From a checkpoint of a small transformer trained on Wikipedia.
Architecture: LayerNorm before each block, learned residual scales, capped logits.
Each number is 128 + 24 x the weight over its row's rms, rounded and kept within 0 to 255. Layers, rows and columns count from 0. Numbers have three digits each. The size before them is the row's rms in percent of the matrix's.

# layer 8 MLP gate, 1536x576, rms 0.0489, rows 1413-1484, columns 448-511
099:116148127093150159130136140138106132134179176112125135146154101130167157124122150092123121119151133128144154129123116105140135173109117129142149129105147160112151098160159138126119169117126131
094:148134138125081107118087179130126101134122115124164157075093109157140116107126163161089148131145164168125142160156116119146167141117163091097150124125140118148080124091121119103099153133125106
097:119115131113136151135140089127084114124132131107123083108136117145170109100088152121072128175156126123159133088140100140139144123175137086101127128112106146136108115132117117089086122135126104
100:142100187118107145138070094181113150125123122131114104131154171127129160152138127166124085157135158106078108131124110100145118109132121102119156153118128112160112119128098163103151143128112129
100:134162137168093088107140115142110152100116126118108156168147146132127153137127090085133118120160102137122152129094150078104141132099130115143118169122142115138084131100145178097141104097146091
096:145101152138131104077130125151106102119158121135117123130165081141122115120152153170102138160142137080104109102138087105099154133108124113140120088160096109127119131106113136155090140138135122
106:115148113144101117143159143128127150147155114082150107163172146120132134165110158156130119143125133115146128140123128144089136120098153126113152126147074125157110107094147127109126132081092142
099:092153150077147161153151150140175086128136161150166107097093102110160125126147136142097163122141125170119131106161113099125156124097108105096128138155142140142145105095144126117108151140156102
101:117130138152110115145147175120141138121138126128125161084164117122115132161068125098111087127110092116170166109118068125156142132135114126134163155139157093155108095089153118096095138102136135
098:125163163122115121113165102134105157149146180152166106113133148099115137139117136133094143131148130131145107104117138126114148122095152129116151147192102082154117138085152146115128129112151097
101:133087125160137115126109125145094145128160141133132151153152134128110140163156156108107142162118105117165133131112152167129145137119136114135174140095131102157097125133139135136113142134119143
095:135135160126145155110148176143097123123113164149117131077111117128126140108148133168125130108082176093104124098131142091150131127162151091183125121139139113135125112120120101130076137056088098
097:138135122130140129108129139130081118161124116124154108157139089149131097143104127107117126138163140079114150162097083133154107129139112110159161119121101111161118114106144122161122093094109121
097:141168151154145132123156135136135156136116138151128103098143149160161108146152084129131092100117126136121119116051121164144157162097136109122132131104138101115158130144135096126146115084101160
102:146171121098086166128149127139146121176161167129131102114121104130100121159116111130120142150112112103118086077097144099099144147109148168104132138138160148147113153120099187089104127097146161
100:142154093145153115161105136100112143092141137134108075087143122120173106092142090124136092119101145137115089151131117131143103104139128114161113104107136130070140138117120126148099141111165191
102:128103135145162149138184123106119107114119113118130116142141139117121153101135120145127146192137141136170141088120124131132153068096159123104099136118122125129130147120122138144133119148110119
098:121165110119117126129110172152098133141141145180145126129133142094147117087112134169126074111145113156120119147113078126163142130162174091096155122132131154128145116121081104143143138142138159
100:161113157137139129145112119120121112108114155116146106132150125136143095136170115172136135113131148093106108146149135156174125142110107112111128132164095136163152117118096100151110115119131154
100:129142111105107148127101128155132127164116154157116119088135148139129116152110104116069126115144145130162115120112102111108128142127128138128117142112148110128126138107099129156100144117143079
092:133150184161131103139137078146124161167141117146127137103099136144118126123111117092074132141094108146144133171103135085100132105133121144125134134150086141123113108148108127119112121122100110
099:145079126136126128136125093143059120135162141150074139141127136126089147183100101123112112115135134109105139101140126096089110160143128145113108150093093113131137170124153128150109110106142094
098:124118098151089117090162099111126127130204158106150115139107083077140117112127134146138120112145126134132175123119104099169115135141127122126137151108148147093136120135158094095157129119108127
099:118147122155093146143133160138109142161107123105147142154145092097119129142142110129098100124118095141095146132152140124118132088105106130119137083132076147130122108123096132165130096157121126
101:105111141140144115156128156134134115145164123133135118131110141135135111078105144119169127202184102129120138130142121094145158149100115091142103125142129116163160161159143139080112103108108103
100:127130150117110135169123165121141101096117099160136167183122140122171119122106103151127168111102157140122091100137136133144132137117145098135135156146099121131132126155106135131130106156116104
104:109143130102124116117094128143125132181154131082105086152125142129136116138193159104128122142121136153146104140155117107112112099121108104143098105142161133116123134110178147129135161084112135
096:166119085187137154101118126166136120165131101114137100110104116109111183106143111148112104106123139134116126120109158128140081119135111133073129129157126114116116127127133099142111086128135133
101:149125127126142125138120126173136144153115113148087158119140115107133101137121117131152168145153118090133137110119132144145141143080132107127157189094150167125114120115137165107170122070128125
100:136119178138114168192143161142137109130141116120100106131152121144137096081115184093108135166072123161117105125143147119107130118146094141120140139144118129110157114131117152152085113150106117
106:083138098111092134093161177111068088103099128133123132150176152148112101158098120119157123122192142159179104122129135137115143073131126146106148159114117082161104139093117144154143100112106123
098:108135132103131121129118121127128130136152089078158129099126108119160103152151100128162156100123091140158140104086141144099142114141124084089182110162109152143134094133126137129116145143158179
099:129105157131117123130138143109133104140153168108149083111140104207129117109139144156116107163138110120084086132116102114165159114090164111137102136111133144117111123143110095123131178114157119
096:141117144135115168104096112114101138132170167126139172086120130188141142092137101111118132117117071124111086106106161148064119160126142098129137105147136147136156135100075128146125129146089099
103:107140127142095151136115190136143128108133157136090129140149131119128157114139137105140162149085120145149101136133153164146157173121113148161116136157098117119096080115131155099129108165104132
097:107102115117112162144162097100133110168077126154133114102114136125142143135136116076119111116106104126145138118130074147097142118093154109101131151143129099139154118134119122118129152151130133
102:103100143148120105127143110178139170167151118138121139124135157137080106140168119106111143162130144176130077088154162158138103094117156138113138101140142133186149126120132142088160136111113132
104:134121143137132146119147139165122128158143131119136134107149113072133111123157124126166129112128149138200160141040095110132127170150129107147113078152149112142137097148130138116103144130138132
101:125126148106095158100140130113111127141139154112144138143167067148129144111100116151096155116119097117172112158157161131120111100123139121142137111148114136087109106158121105145128161123103125
101:116104177165104133170160142137104114138170104109115142106129171162101152170098134126158120178153126120123129101109147111128173097163162134157155122152080139108105177166113149161127128116105131
098:070123168111113107102072119160115173112176133133113152080099151133148088140090191096130122155153158107109153113124131106115145121150113098171141115119137161091119111139137158138121131083100113
102:147175136104169157147130157144120157134136148129104101073108162149154092156118122153168146111134090095150132110118112112100154135139142132154149168115090114120114143151133111126143134113150127
097:114138101106091129091116140124139129092144127081171139134129142137179097149104128141125150141117135116086105130116101149107106117115134124147104120096123072141103094112103126114116134101117153
104:120149137073058156131103127146143136089147113121133112116153168136175149165179135123169115113085089150150136105097088137117121141091131109139100114103097166163127135150127126160093168118106110
099:097139158139104127191140078149113135117117129133078164104092141146157122072125109140124094142103099128109117133092140110089136114139140118106105105110139145124123078145118144086124159150133120
103:120148184144100102104100135140138046159134103068110165155134122130142126117083117122124130152185140150134150138106107113140116110184158092137136142093170130130155116137151161115133147154122107
099:142135168181133152153126123128132168148163078138096111136150119132154137054138164130128136127163107168100112146116105146128140119102081132092142159138114122155070100135142084173143096113143155
101:121133141130070135133137164152138144131116170107143157138129077146126152108139117141110133129135151142133154102139158122105167174161126134147121148134129112119093129097152120139130101140180095
101:112152122057121105109098101127101138109136138148078145187121146137126124164144106133141154176147131148124094058111081145118136112118117129175153137105082127117087111089142127104165138100094146
102:130155112123103145111152123141122130130110161123135135136122111148124150118155071128101146100162134132123112117128070124113131141124157106149141133077151143126092097119184130089166176160148135
099:120129132122126140121168099147109096134115104142144117146103112102120136102168109147164159107151128117145145120145116133181103100121133112088072137158062117107119103152157141113114139096124157
097:174164116139137129138100086120143090105096100101101134110084122104103130106131143120098123142159112123149111117142064101141129161158104131099140146118134152127087147122164109099111117125113163
098:131108138105127158105120101110109111159100137143128150130147145117128089165104120140115076131122152112126082093158149176122172112121126104091171176088148120134151157166069096117114134127109128
095:141101117116143116125119092177105136134144122111139107111090048128129087107149153142107140079161136122125108122128063104114161115117097082149158101169097131141129124135139124151095095131121107
099:126100147141146132105090124102143157076157128112158111141128115089167137149124175112112133133115128131171119174116136104113131141149124131136109136103102131144100149139165110139113139131104123
098:124109144116133161127158138122154097146134151101146133124133147122129132108154173116129140131142114171176119124160126131114115110109077114121151120137134089120091094113113135131156130094074127
102:073115154096088117167097118155091147168129144155127153106176134094119124131087134109145173144142079150147129112108086120153110093104095112111115123124118128136118088120126123158089118120136105
097:113124140127115117154104119160097100123148154099132127108185165141167151142138094117085160109139166155094120143090127149150141116104150085160172137115073124135094108107142166105111118138110119
096:134153145130158138146106108141115161161152080111107156155085132123186080156215168103143110153144132107130119139114094137168133159151115129100111131101108144098149121124174088134118122160130123
102:093196143115115192136114162153109178106129124158063109140123126136127080136126102097127160098132146127126108122114102121134170078173131125137108126155136083096120120121119162128128122101113142
098:105159090114126114113091149167116135147122154110079113121171098140134114103122109120138150207158131156116097140127137126125132140164109108173194115147107104125083100137125091091163144108093127
097:093112151133129099106125126125164100180101153145121085156168101110111121148113118154159169131120115131138117182126127137099168166154136122110158131118110131124087143130144129108098137130117153
097:150114133129102087150134076149122111124106125105138127147123114125161087107118136161102127135167115137107154153098102098154149119135111094095140124131145099109108143115137103135144116148132147
093:140112091108104140162128150103112100149115157098119134090121142117126121126143134155159167125100135153113132143131148153147122117127160122160142130128113072110109133170143133119101126154109134
099:118141100102134106118135109103104151093112103157159084127164114092130164148118155149131147135097142154128093136148126134189170122117171137141115111135117142120139104142097111180070168182074103
099:168153130088127119143163109113104159133147092103129124144110104145136116077126148135127124109145086190148156137138137152120140161118125126084127131127174119117165143144143124122143126120127169
098:118096127112147138131095159144101138081098133102094098148132146138192128105119147124135158118127161101151126138133111120134117120116142105132159156057145106153111087089124103140131133142126113
099:118174169128161094152149124139103138130154108139137122131148148131140107119123174088118106145127130109135139106140111168181182125150103092150142132103133138156126129137111169174110104115105105
097:092104124104147119076155133162119162142144101149087137140128149117143102186145102153122066091179140121134169146120134140144138150133121087178128105149119148145143075170132143120104138170116119
103:179148107146137124118166112121102130112173117118122119134136113147153112075142158107137142110110109097133139149110145112077091104116162131092124108161139089131067182137123137142104140144109168
107:133154075079115171128093095105115126102120101063118086107145117115183098056140179168115174139102121137088115168141138137122127084126116116110072129143113086142128098141094134103164121115099160
103:120086138150131126112119137138098140088146111114103119154168143089074126116135123138109128127157154137131153102136142113116125110172109076115147152131092074148139142098134150089126068108112110
# layer 8 MLP up, 1536x576, rms 0.0531, rows 1413-1483, columns 448-511
093:106140097134094163170118111132124108147135139152102154134117139105103129135112113112093132100159142184119123112173150113127156160159151165176135142136099159132128134129137137148124128159122171
095:108119113114097151106120116132108102105130138112114114123116142120143108095096121120116175174156142141148119099113099122138125132137119097105121156099111121110108044081155120146103123123136175
095:087125140105109146139130093152116091091132158175096065090152131103140150158128175102097171155085120175135115150144137166150150123182107133094161105159122107140172164141158166118128102142079148
101:103156111119129115117078159106103088121097086145066126157168156120122096112131134162126135075146169119137154189141153141135102101100160125158092120124145164121107097140130124153097099131117141
101:085151148154105125115106119149091125189105075178122173134126142164129146162129101113152128111109135104156155121140173091073141136136068148108135134110115143161110157126079127150099110094124105
099:139100097136145107136112181093134115143120133124120157163173127142138177119134130127117171132150113122143095151131181129140130113136095141143142139124102113144133133143138114145128097144133116
108:071104078148131090146112121105147154092141156128178092117180139081140117133105147115124124105076192110074123123136118116125123101162106126121149104072146090159114126129181122061179139112118148
099:116118150107147154108050144131142155151125098167161160091110157139155136134155094082148129130101128085096125117139153123126130129109187103121135120152116178123087110153167111138119157112131146
101:156145120134134136114142149147149184159164169144104172110127147146150125144093143141133137121133144111103121138138127105103157116126136127170188122131066163149118137143128138148103154153127094
101:121103129154116148139166117127102130148104122124093145140127134134130127118141145121136096149148073165082122119083144139167107131121134162109081143157159093091196144145127138165158148089115095
097:107175115073158144189129177157132156106104158139113098147117120088120145138113142108156143114095142128136118158103194113143157126128096132139136109146092091149172131111113191174101072117105105
103:171128115091155146156160092172100102182137163129185123133094103118147119133136129133138098138105151117141121115114109128157129108115116085099134110173113115123109124083139099130091155101111119
102:154163142138127116115173170146132114153116123112180151094140119109116143131113125126115083128156127080138136116126078177106137170161093092148149141123131123101117133144121101134139151143180146
104:098152148153122132126142150121108150094124088132085133148141175180098124151139117114152092126069154126096141114104148124091129159123124125158144118136170136137092134078123124168092125100070112
100:109112125087103108144142151092090109177140082101139147117156105132157122093103157124118123096098125150129125171125145157092117137147089104101132141138106134127132115088068111117165133124122140
097:145121117089123100088109165162099126140097126117094089180156101127065135126112141190125135127121089100101198130166133146109087117149136129119115121112099134118133155142108165080124106112128102
096:123125125089140146158148135157146153122127157175125112099078123101138110144109129129121173157127119134151147083106164154112133126135160135141073101115097130126075143166138135126140139169166152
094:123129143142172131139115108098122100138111162125071140146110068152169140118139121125089178151138096123143077136132120101130156094102143129162144145079108161133105144108155129128178134111163138
095:125106122149142096123151146123164095165168104125130155086123124149151070127145158117120092132123095103141121117138135186148132106094100128132094154115131122130125113097128100121061163111132129
102:118133121127137116154118163122160067145123096075133078148117133154166116142118150112151128115130146120122103107129124107108115144126129181153093113103144118129121142129157112111136094109102157
102:127142113149158080123147121140168168152149150184142118097128159092151131118145136099119133150113096149125120113137111154167152178115071188153123165153105140138136146173122144124126099103111134
095:159143145066127104102134137152151160146154104162177112100118135083164101139142174159163134123114151168092158110118132128141128083126084130078139126151107152125134118171127129138108108101106124
101:085136109155130149123120103136134124109126136113160165162135104077115138140131134167097153154067097156144119182159155136138151113147143104107149131099158123105139150121134089101132079132101118
101:132164129107119120151138146126138104125118117146099111133159143141113117120154142137135168133139137191093153141116089163143157113134100114128125153148119140124126126162180150140161131131116136
100:112121092096121145146153161151126124163159116108096142061112165114136120154153104146176101171099094133101101140134141160166105143131115140111138143100131083106126115143100152128138145112147128
097:150098149103170146107157119124146143147145141119179127096118127064119078098104100099139116123112156164145107120114145115120151146106139138132142104150136133111150124163153123138105184156067098
101:162104138145121136124132127155115164125155103137135154123137122137084160129133102119086140143104179092166119111143164157121130118107130163150156112124143117094110119132137169115135127145088154
098:151137137150106115131135151130071111176125107119090133103164137090114135142127154146115120130089146097104154120132151120130135141114115090133089143146112147110078091124101077143115103137113125
095:114137142114115128117137115131130148139138144181136116117071086107168187130144166164121151119154123129081109141098113124138087168142115102091168103125141097090141133134122100114097121128172103
101:136092150106120116120131146159178130138135098110109126115156096078113095134128136157095134132129135104159124154130137180157128133161115176091161135151139096106162175135109194087112108144125141
106:125107123122105089140141119107098157122089076128128168127176120153094127159099130132155182143093175142181155154163116097129137092138160107137113103085090123150147153138137122132141118131143104
108:140112132179121102112150124103128127144124151178076089176117129093144147117125120121119125144136121137101132183121135126156162165128123150113109173143128140111158155140144105109093095135151163
095:133164147129181121121140117136136138125106130123126117141180132139127140116109135129142151136140182137128138140128147121135094112090125133139129086144166119134139128138150118106170139131138106
095:138111133122163118126126147134150190076123069106184146113121102138143147140116110155129096139138136113133045173104127135146127139127092140108130165112164096118120143139101115149135141133134127
102:153093111097135183083127124139151147143107123187120163132085080104132096094129095100154140170131149081098142178125150101104103144123111157157154154131130149120135098090117108166083115125112122
100:119147105106117137133130138132111125175088123163151127190126131114108132150138138118164115146159168183132137156126151142126124142149130115139122070110159147091133152126151112112134106118127107
100:147149090096133129107131098145090110093133116111163121153136149116107148118127136161122160144105192140124122135120116145125136119132087135125166107153147106122119089121106112128144145163137139
107:105121092144126112120114153083111110134130109107112115131112117116139137066110146123132120110119081148126136180091124123091108111120105118089096125101157123144122118118093115109104167110121158
099:125144110085128107090099141091076100111111089109128148142135137150156139133137144179140132086138116138104147165116130087097107124184124170135125138119124144152139130132132161128157135140148118
103:117163124121167146132131103145168111101099132092092091125114114116150123093141158112172119133125147078137132131105137182155155150127163142128138117158088150107130144106126113152158102126135131
103:156116161153115128147111103118124104105128096178136137200114122106112125171125079142110098092125101132116156152137121129131130105091122135077128119167127125155147129121111132124108116122118132
099:137130141119102198141172091189148113146108110158181121119093160125123126178162127123158148131125092117124139125116135155119110148102123119128138120172103144110149148153139102120179127091089141
109:094096128116150107120160144114170163126115163102144125158106093099152091104091123159127144121179142151169104128145132116145171136161100101171133065109140132137116073117108120146132119128139137
106:134130120098122173143141147101114117121106153120162098147142133084137107132142090133132118133118112126119122097137116135114095127072150148100133133089106110157140143156142125161142160082127111
099:098129129146150142151136114159146102168150135098176103127120120134109133091152109119130124117162153093120095091088138153148132146160083085100109112153143124164124149158163098124178136108115146
101:106131179129145117152116137139111078103112060103128153138132119092157164101097153106119119116146135176143108129154120117189153154170130142125116106096101120145166120141154157153178131120145127
102:130158136117085120135084131131120093108147129103107126187147133116130114122127122168105126086133141097137137131100112144138128150119101116158165112119123122143147142122097122147148125106164152
097:112144149155159140114137181172106125172121150098156110138109119150122121156119128101118120113115159127115107119114128124142093134121101122123141130127108135104156150114132143129143133107129168
098:167147112158108047170151130133120158127117130113089104104173108119127117114117135120088142141098134104155177111137105154135123118129176123133116117185120145104127165125146151087138118094133112
099:137158129150112119114111140114125140128140115099091083111136178122111138102108155117122131129098133168144143099179129117111147118133090144083075135147108145187090146115150181106143124161158128
101:126127136134096142122144138172134112132148169138163116092165130118170113135138158114154141080127092099118110112135110108161112132136136138125061085112080118129102111092098172131123147128097095
103:142101110140137109119147162129108151120147115156150098128117143145106134157136124108106132110115114082097080110155137135177173092127155130124160120138125099174138159117057105127133135148140160
099:162127141063142125114099166158164106181138132117132123105121111159148088151099103160108119113089131148078092094137099165140184146122157118134162126129118174198070116110139086135116105078110133
091:113133140098146109111125107108122129125135127108130150127115125113100160121127125146151119116172124095110077137148105103068137110129131114117117118147158124151121188164077128099113102098117126
097:144093137157095115152123144088141124098160096130100135096167135136121146115138149127099150124119105140115114135141144146117157157105157131134154082149108125142143160101102139183139106132083151
093:129167107091143114129119125141095131170167116114152110144144176139064122104151124115147144152130126141134142100097145170112138126112117110121161144125104151131129132123120121150117125095096133
104:136127155138098150134114139111139184142126105126135119076134149182112167164114133104138114093133150149085128109129082111108131132164106092175117108166104130154095082144162112132119165085136137
101:105164087090094167124135108131143198128115137094142117115120131108129113137151107139121079148099119155123164126140135129128147148090114148120114128201148111175148145136104097128115122130131113
096:112153106125123149111126146112124125123105114112098120077155141151135111174161118131103148116133145136115128126129108157124114160113130139175158097121084110148113122128147121108062153109127131
103:072104134091103126112134151124142127103135124134136136124128109153125105129099171163127159145146121157146128158176121109119139101118170138131120119139080115143161113140157182088112148158139139
100:127144176115112101096074143112109160127105117139106123138111153160088157110113133116135140168153130100121117123155172111096131142112134122096168133142148157125115095128107141144162107125142137
097:096106146147133139135145180136135148128120114109136163084162150145122148084100119140111087109135125098106103123134129087111114144165128140156091176097136137091084085185081137121089098078119154
099:137119130107148138127124138134145135100145088126090152083128133113121120117075155124073130091143138135112079111097116091151118112144134140094069135159151110122093098128120142130151153122076109
096:096146084117108116135112144142095077124095122146126164142130152147107141142119081168166144118106053141112118152091107135106142091149129101193134088122124111134130115140122154134153108175108128
092:212108166140129098091100146119127116127133170128127139138116115118144104117154110149125127136188144102107126147146119114127139168083106107116096142120108169184085110132086165143119128093095162
094:093119083133151131105132112167167100132118099134112083154103131190178131124143077150158121127153103097138126112124092124114128184129140111131135178157108095106167160147136128123116135133167154
099:148131113140139093100089122160138130119146133140124112125113129108091115156123118103126121099140116140136127148098128108129126100126130105169098104146142126133149090118150153121135120115111141
103:131129153135141132147125072106122138117200104123097111166106136119135133138128144109137129174130135137157140150135127117132142091140101060114115131126132149156136124143127148150072128153103103
101:117124122092165117109134088153174112104140146153120138107117122102143132147126098097121125144138137153130134150140121149128149119144147154140135165176112130127125179135085135133159118144145138
103:133113126120140158155141115175078147100138114136181169107109100132134163117084109169144112097136111135100136119151146107139143124122100142134133146136128091116142162191072134141157121163163132
098:074131127102143095144135127120127109107132148131127129184137147108140123110121097140114096099145160109191121138124101126165132122098124084099147137139141104093137167094085164135168174100142132
# layer 8 MLP down (transposed), 1536x576, rms 0.0465, rows 1413-1483, columns 448-511
097:105091143101113081101098134115076047136167101133129124126127117131092096133131117115099104141095178140150125119255126127128105102110120122130145152120154160104164131092133177130146108129086150
099:151160116145107115130113123141181133101131099141136109143147168132141151140141108108140148132126142077121134121089137127129130142139128156123147114163132159150113187063111130102161128134121117
096:130117154128166111146115127099117127130118115130091137130079112136097082113170121113131132128146132118081170106185151117143123126117134141155115171110108137111099133135095045119133164148096153
102:095126091125154117149114110174149150103149165093116153135138101131156143118091115084143087167095122141150087186164082154121125157095184127121168163121132153113140147140168129133097119123184138
101:120144098069172110151137096153162097142150102140129130128153105173151110111047102131160133076120139166107152114161113123120140119129120114132130130104100160149108124168154117136128115128121110
100:122135170138159127170117162152155113069113148121179112098154092083117128094116155119154120126123137135122116093229109176129156127088155142103113085111162119147160166154116128162126099150110165
108:108104145159113092106147128183111126101145062104094115145104112159123138129100111131145157119116122136151124145172105151118121132112176162132083147127102192135098136111090134122134205112116118
100:152143101121130122080136154116136126125128152115161105125155125143119120085111166166131099135102128124158148168143133104131161141154126142154094105148136077111154132152121124161123100137096131
101:164101105143114111138147129090146077110150128126125152095105100107150139091142123152123132140115106171132166127208161141133139126158131146150132103137117087124146101120101112144172127155123133
101:102131089120131139099166119154080127082129149082074177138126094075107099137189172098121141128134151134096175107164155124093087147158119125119124160117145146129142122089136117131189129133120103
098:089176127138111109106127102159163110134114155083148166167148140129083102147187180094130108138114123098146129120130164135127063144161173101128116119147137127134138160140105158119151132112139162
105:161126091117121107110120152112129136101151108120123120147159125131142141133109119134126113119096159085146141168235161115147158120147135134131137147138156093145157105127143114094122130140144073
099:126151135089136144157123140185096122104125175136131154117084162108147116085144138105125136096115103125103132148238153154114104126141115120143136158113169116149116100124126102123117131125166137
103:172156094113092068145140148085127123128143109139114147095151140146102146146114124082115172139154169125129167108221180107151140121153131146191097136145130154168135098106133158109119135112135117
101:153160143090128130142185158096140116134121144102144131082109136131096118188106119104102123159138124143081132118228112123164138141135126127141141152148101111115158141164156112140120132125160146
097:140143098103096164099066177115150137136153137163140123105098115155142088113123128091121125092125123109131097128079145114160104129074134116124088160080156119094119096178123112123121126127165128
098:143126068153110116104104130116099124134127143099137173113084160138125116162110136101116115129109106115136185093081155158171123110110158114105132103147146137118157104122105120140085147114130153
096:118137100146115124143101119086142118129121106124145149083131136163099119181183163121208142154099114110108122132136167136150122105128134098110098118117165157145115139173123122134114146146095125
096:149148138100088118132099115132108129070087135124174093153085110107149113118134088136153112113125191115083103149196083094167153109101164131126147146164112089150137121146099167111093139097123122
101:082122141139118109124096101156128148092151121115096161160111088143144126141104184118122154137158125151125160090105137137116114105102139112121141104099107098108141120090143147077106155130123129
104:148093128145131097122151138123147117122171129116167135111140158132127145104149084137184134139082106089096129158129104145171106110120142118123081113128169132116165111181172138128154132085136147
095:084147155158132170124124146100134104170136142111086130157066141136128133121116142163149084122084154136152126125131092105109160107139138164109132174123134124122143125134171137107109181106125147
101:162090136141170118114138132121139084075128167152136136100081096107146100085151113085145147084101157119135101165155103105165115142110127130138106127126119092152142118118113155148137048108175156
099:134113139146149127093134085120114139166155123149110140153101098116146150131088138151111093122128144127126128116030129111152150131107089127113158117100163145121144127144126146131097133119143164
099:162142116118108149125116131139118127153130132138102118125169123133153166133122162128181132096129116125106130132195176130137127098129130125125131122141118095130145125150066109141126146106078154
100:131084095104150097096096130116087143096132152116064134132144159153115128138119160125140122123138125180100111118234145150143122152118098121155146158125138144135092102135109138123140130138113120
099:112179136161099171159140139102115151151117167077159146123125166162142162144111151093117137123096146094070127107166134123146155137125153141154100119130097090142078118162126140136096118136162121
100:099142163038134130101125098096162118084140151130118136191132145150115114133112138138114144115151126121117127105131142144129130122160093157139119159071111171119118140109090151106122099122133136
096:142120161131133139180139120123149108110106171118086127079156141058154101079127118131091184153130109160142123129090158170157159119091105134145145153136170158117107168165092125129132088127110134
101:124134154118149089141156127133155124135144153124089076138112145148099145134157138118123111147127066148120134092175165133112132178117128145141136159104113132130122135093110094113178083148105102
105:123092186127114119120088097125138166165159119118112083116107068136116102108135140141095110111156156146133161117105131138167119148143155139157107161162145133120128114087119132127134098158142140
103:143125129150121102156140134133102118110156158114063122159102143126149098089116101145118126152167135159125105146039120111150152127093142148182148129147121122103112128117124141125112143152127101
096:113143145133106105163167159119150140124124126129101120145142085127100117128118110109129098143155100134150093197066068131170162141099082102106088112135124107135117092133125096152119142157121134
098:103112161091126117158154145140133127170106164139112140123149107067158119137107124189130155128144169119130137087088113115138143119116158176132115128130095092094133109128164140155173106074159131
101:140152153134177159096168135107112114130124154135058113151133136136116134138154123119164123136139133118155125124173094091115136116146144110141106084151147126082135157089142107162084116090165104
100:143100119179144134166107133134111155117125126109139104128095144085135123139140096135112157123117094147162167106007109136125150144111109059097126099123125181118084160140082142090074082129153126
097:137077149137099083095119165165171155116097108117139131147107126122158135141148102146118134162129130113185125168117113097112124139152137148137147125100101100134114140116139125108117127160154162
106:147132163139101113154114107126138126186141129146083113109115109144148113136095144158142109121165167153127123069131111127116133073141148116125117141152172157112117114091134151109136115133085142
100:129106142180121101116090114129168193160137140109104140127126099135112094169129134097150163125169085139129123135158114129130101108111142111158171102158097138106131156130152103121158095125146120
102:153147080166139134135118106103129133134109128149164104159140158127146109101135119121152103118083146140136139147173140125134097148173149122117157128159128136131114116152131108170128147107144154
103:108097137116094113135095118109159109136134163104120155152088135123145117102108138130116136129179164152144108143066093129140162134146105132189135142146152065153164118131140133139153106118171163
100:148136113132146098147132159125150147133159123124135140126116129098111092104171148156123143144126139164167131133173132122124146097107087112163125155079129076139151102135148139118129121143112123
102:113118090100156089132140151139136152131125145113158119111164138105131082154140159129134160152089153128092140112213131152118133130181138137134111117159118122148189101143105132105156115109115175
104:110115149143112109149129155086124125191087123143115129147109109117117120119132077131146146107095117175124132127043116110150079145154163149085137178114109148147120098176153118132146149120151151
100:098138118174121132118115118091084136108105134130159165155135131123146098147093154125128173093054143195111134155157139137102109101123156151145175137133128118146116115061130145136106101174140075
101:129148133127119117130188091105148166113158110141152145086108145141096111152134147119151113188111154118095127158128085132134157146156091118133111131144117131128100135094143123138120146121170150
104:109080123105112097084128130113129100116155115133139122116150077127130115123171114151124155100122138149099117081236129120151164127129161129166142089128078118148110118136143140139145113144123142
099:129132123122061139125145121123130181101150137092105134121120148136123161135119122157141154114137089153126130159129142152159159092169106121137160164117100118097138118146134117136143099174117143
098:118160121123111110100113166131159135150121141093140163120147145160104134151122083092142099129137133134150136123093141151154118078156087121104107127112138158090093096111140109118130097146109144
098:145123157139167153097116087123132096154163078126104129117134114109124128078090142094164082152123129123116141144059102100116177156119121130108131176119140126145123142082141137123135116122141155
101:125126154124112078142143124083143144126142111129145112133135106168113162178112080113149142112184177160134126107131128192157135106149144122132127131092116116094137174115144080086097148139123133
107:175145103122131138143109139145120128151132128128122099122113133124159144114121115105112141117102105150134096162029108134143136130182154149136093159130159165102110110146156118121164130125127130
098:154156152128138171114147160107140145112078135169135140092139132097131112146138110142171129094098102119139160111255160103104138110097134171117141151102129090112138140134120116107091091132104146
092:112113121130161145129116128112165135093123141132114085102153093110164128084128154138153142128132100174104130139216121134132163105068121177135128125165109130111149111129127143104159118139149145
096:119121153122135123157107135122159165071189130124153108144135116102165116106133139126117123131153149125120111114178156145146144151138074139143084118115136199118138116089114137120135119124126152
097:129107148118133153103150102114138165102076146108106110179127173122125105138105103149117177127092144146119154119166155106109127125154126105162124118151129115132095135050159085136160138174125128
107:117149125132066138121095111107122123126149081115146141121132097140073072095119164095130125096082169181118191138228114065143090135165161101125131091116083105144112142091071153162130146105115091
097:124149111111104112140086089108104156176120122146131152126135142105142095150164095152117121116150107131087132161047119106135143126138136101134126119183090094123088121126100084125141153145123129
095:147094111099192088169160126162174160106122151133130123146082139138106118109128145137169132164157146143119118114098155132123183097165128153091132067132171128135108106167128068152123119127110121
103:098129140120133144131125128140146125117122113132168158111080143136115162127170137163106163120162117118118151106186117090094151092123113126138151183129124103099157093137065142143112123137147129
098:167131138151171120120129151139131132141202159164144116139146117106148148105107091104141124131151120114118118128093150107113172117140115151074132129116110126139100132097131098156171161111128114
100:111151141103112111127119105159100129144109100127148121108092161140117106120136092119152130115112137125162116150035095119129150144138154134118105153085148148061160135172131120106138127147122110
098:135154184124140152149115116129146127118099119140166087148140130178125134133155149115131079105142120143140137086150093148129174158074104132123123123161135144109125131115143096127095129164121155
095:099107140119156101109130101126173148151120114093135151111144103172090138120127150095113104119100140162115154112096140146099203101161105157160148132110082119137123108111140127114130151132142109
094:089130071133108154154128131100150113131140095159134106094133130146124180153133138100122157126092129141135113153055117170167092113131096137138154146127088071136174141170107102150119158128082112
094:111131117151096122117124131109202127117086089092105138122144113178116136100136171159119089082089159178173147147156105145141115137104147155112140111129137176125137127089126128108177149157128101
096:131125128134159115085129117147111162134127155088115154087133172140108135153119134147158129135122156127153158096000119130133137177159149146140098123164113165148109129126154130123131109148147158
100:104141116152120116176142141126174137141139141119138141112127100119132122136121124119115111133092111118146129117193111143169151119162132120124069102167104168095110140136123123130150139146131163
099:084191155117171141149159150115119105131093108095131136132104106112142143096138141091133114146101119149144095101115111109117146141110094111131170142161132136143128117095144119132106121106140152
101:127117121115074132119125114120122127149091096146105117163123109107124124126077156148127114138150144122121121091234127120148150163096114123156126129149140117138131113125138125116106133120143163
099:110158144166093134159149149121118096115154097132132100107177114116126132109148153107124118120123144107084127121147153126139149126150130118150094080125117132119144108165081095137139131176093137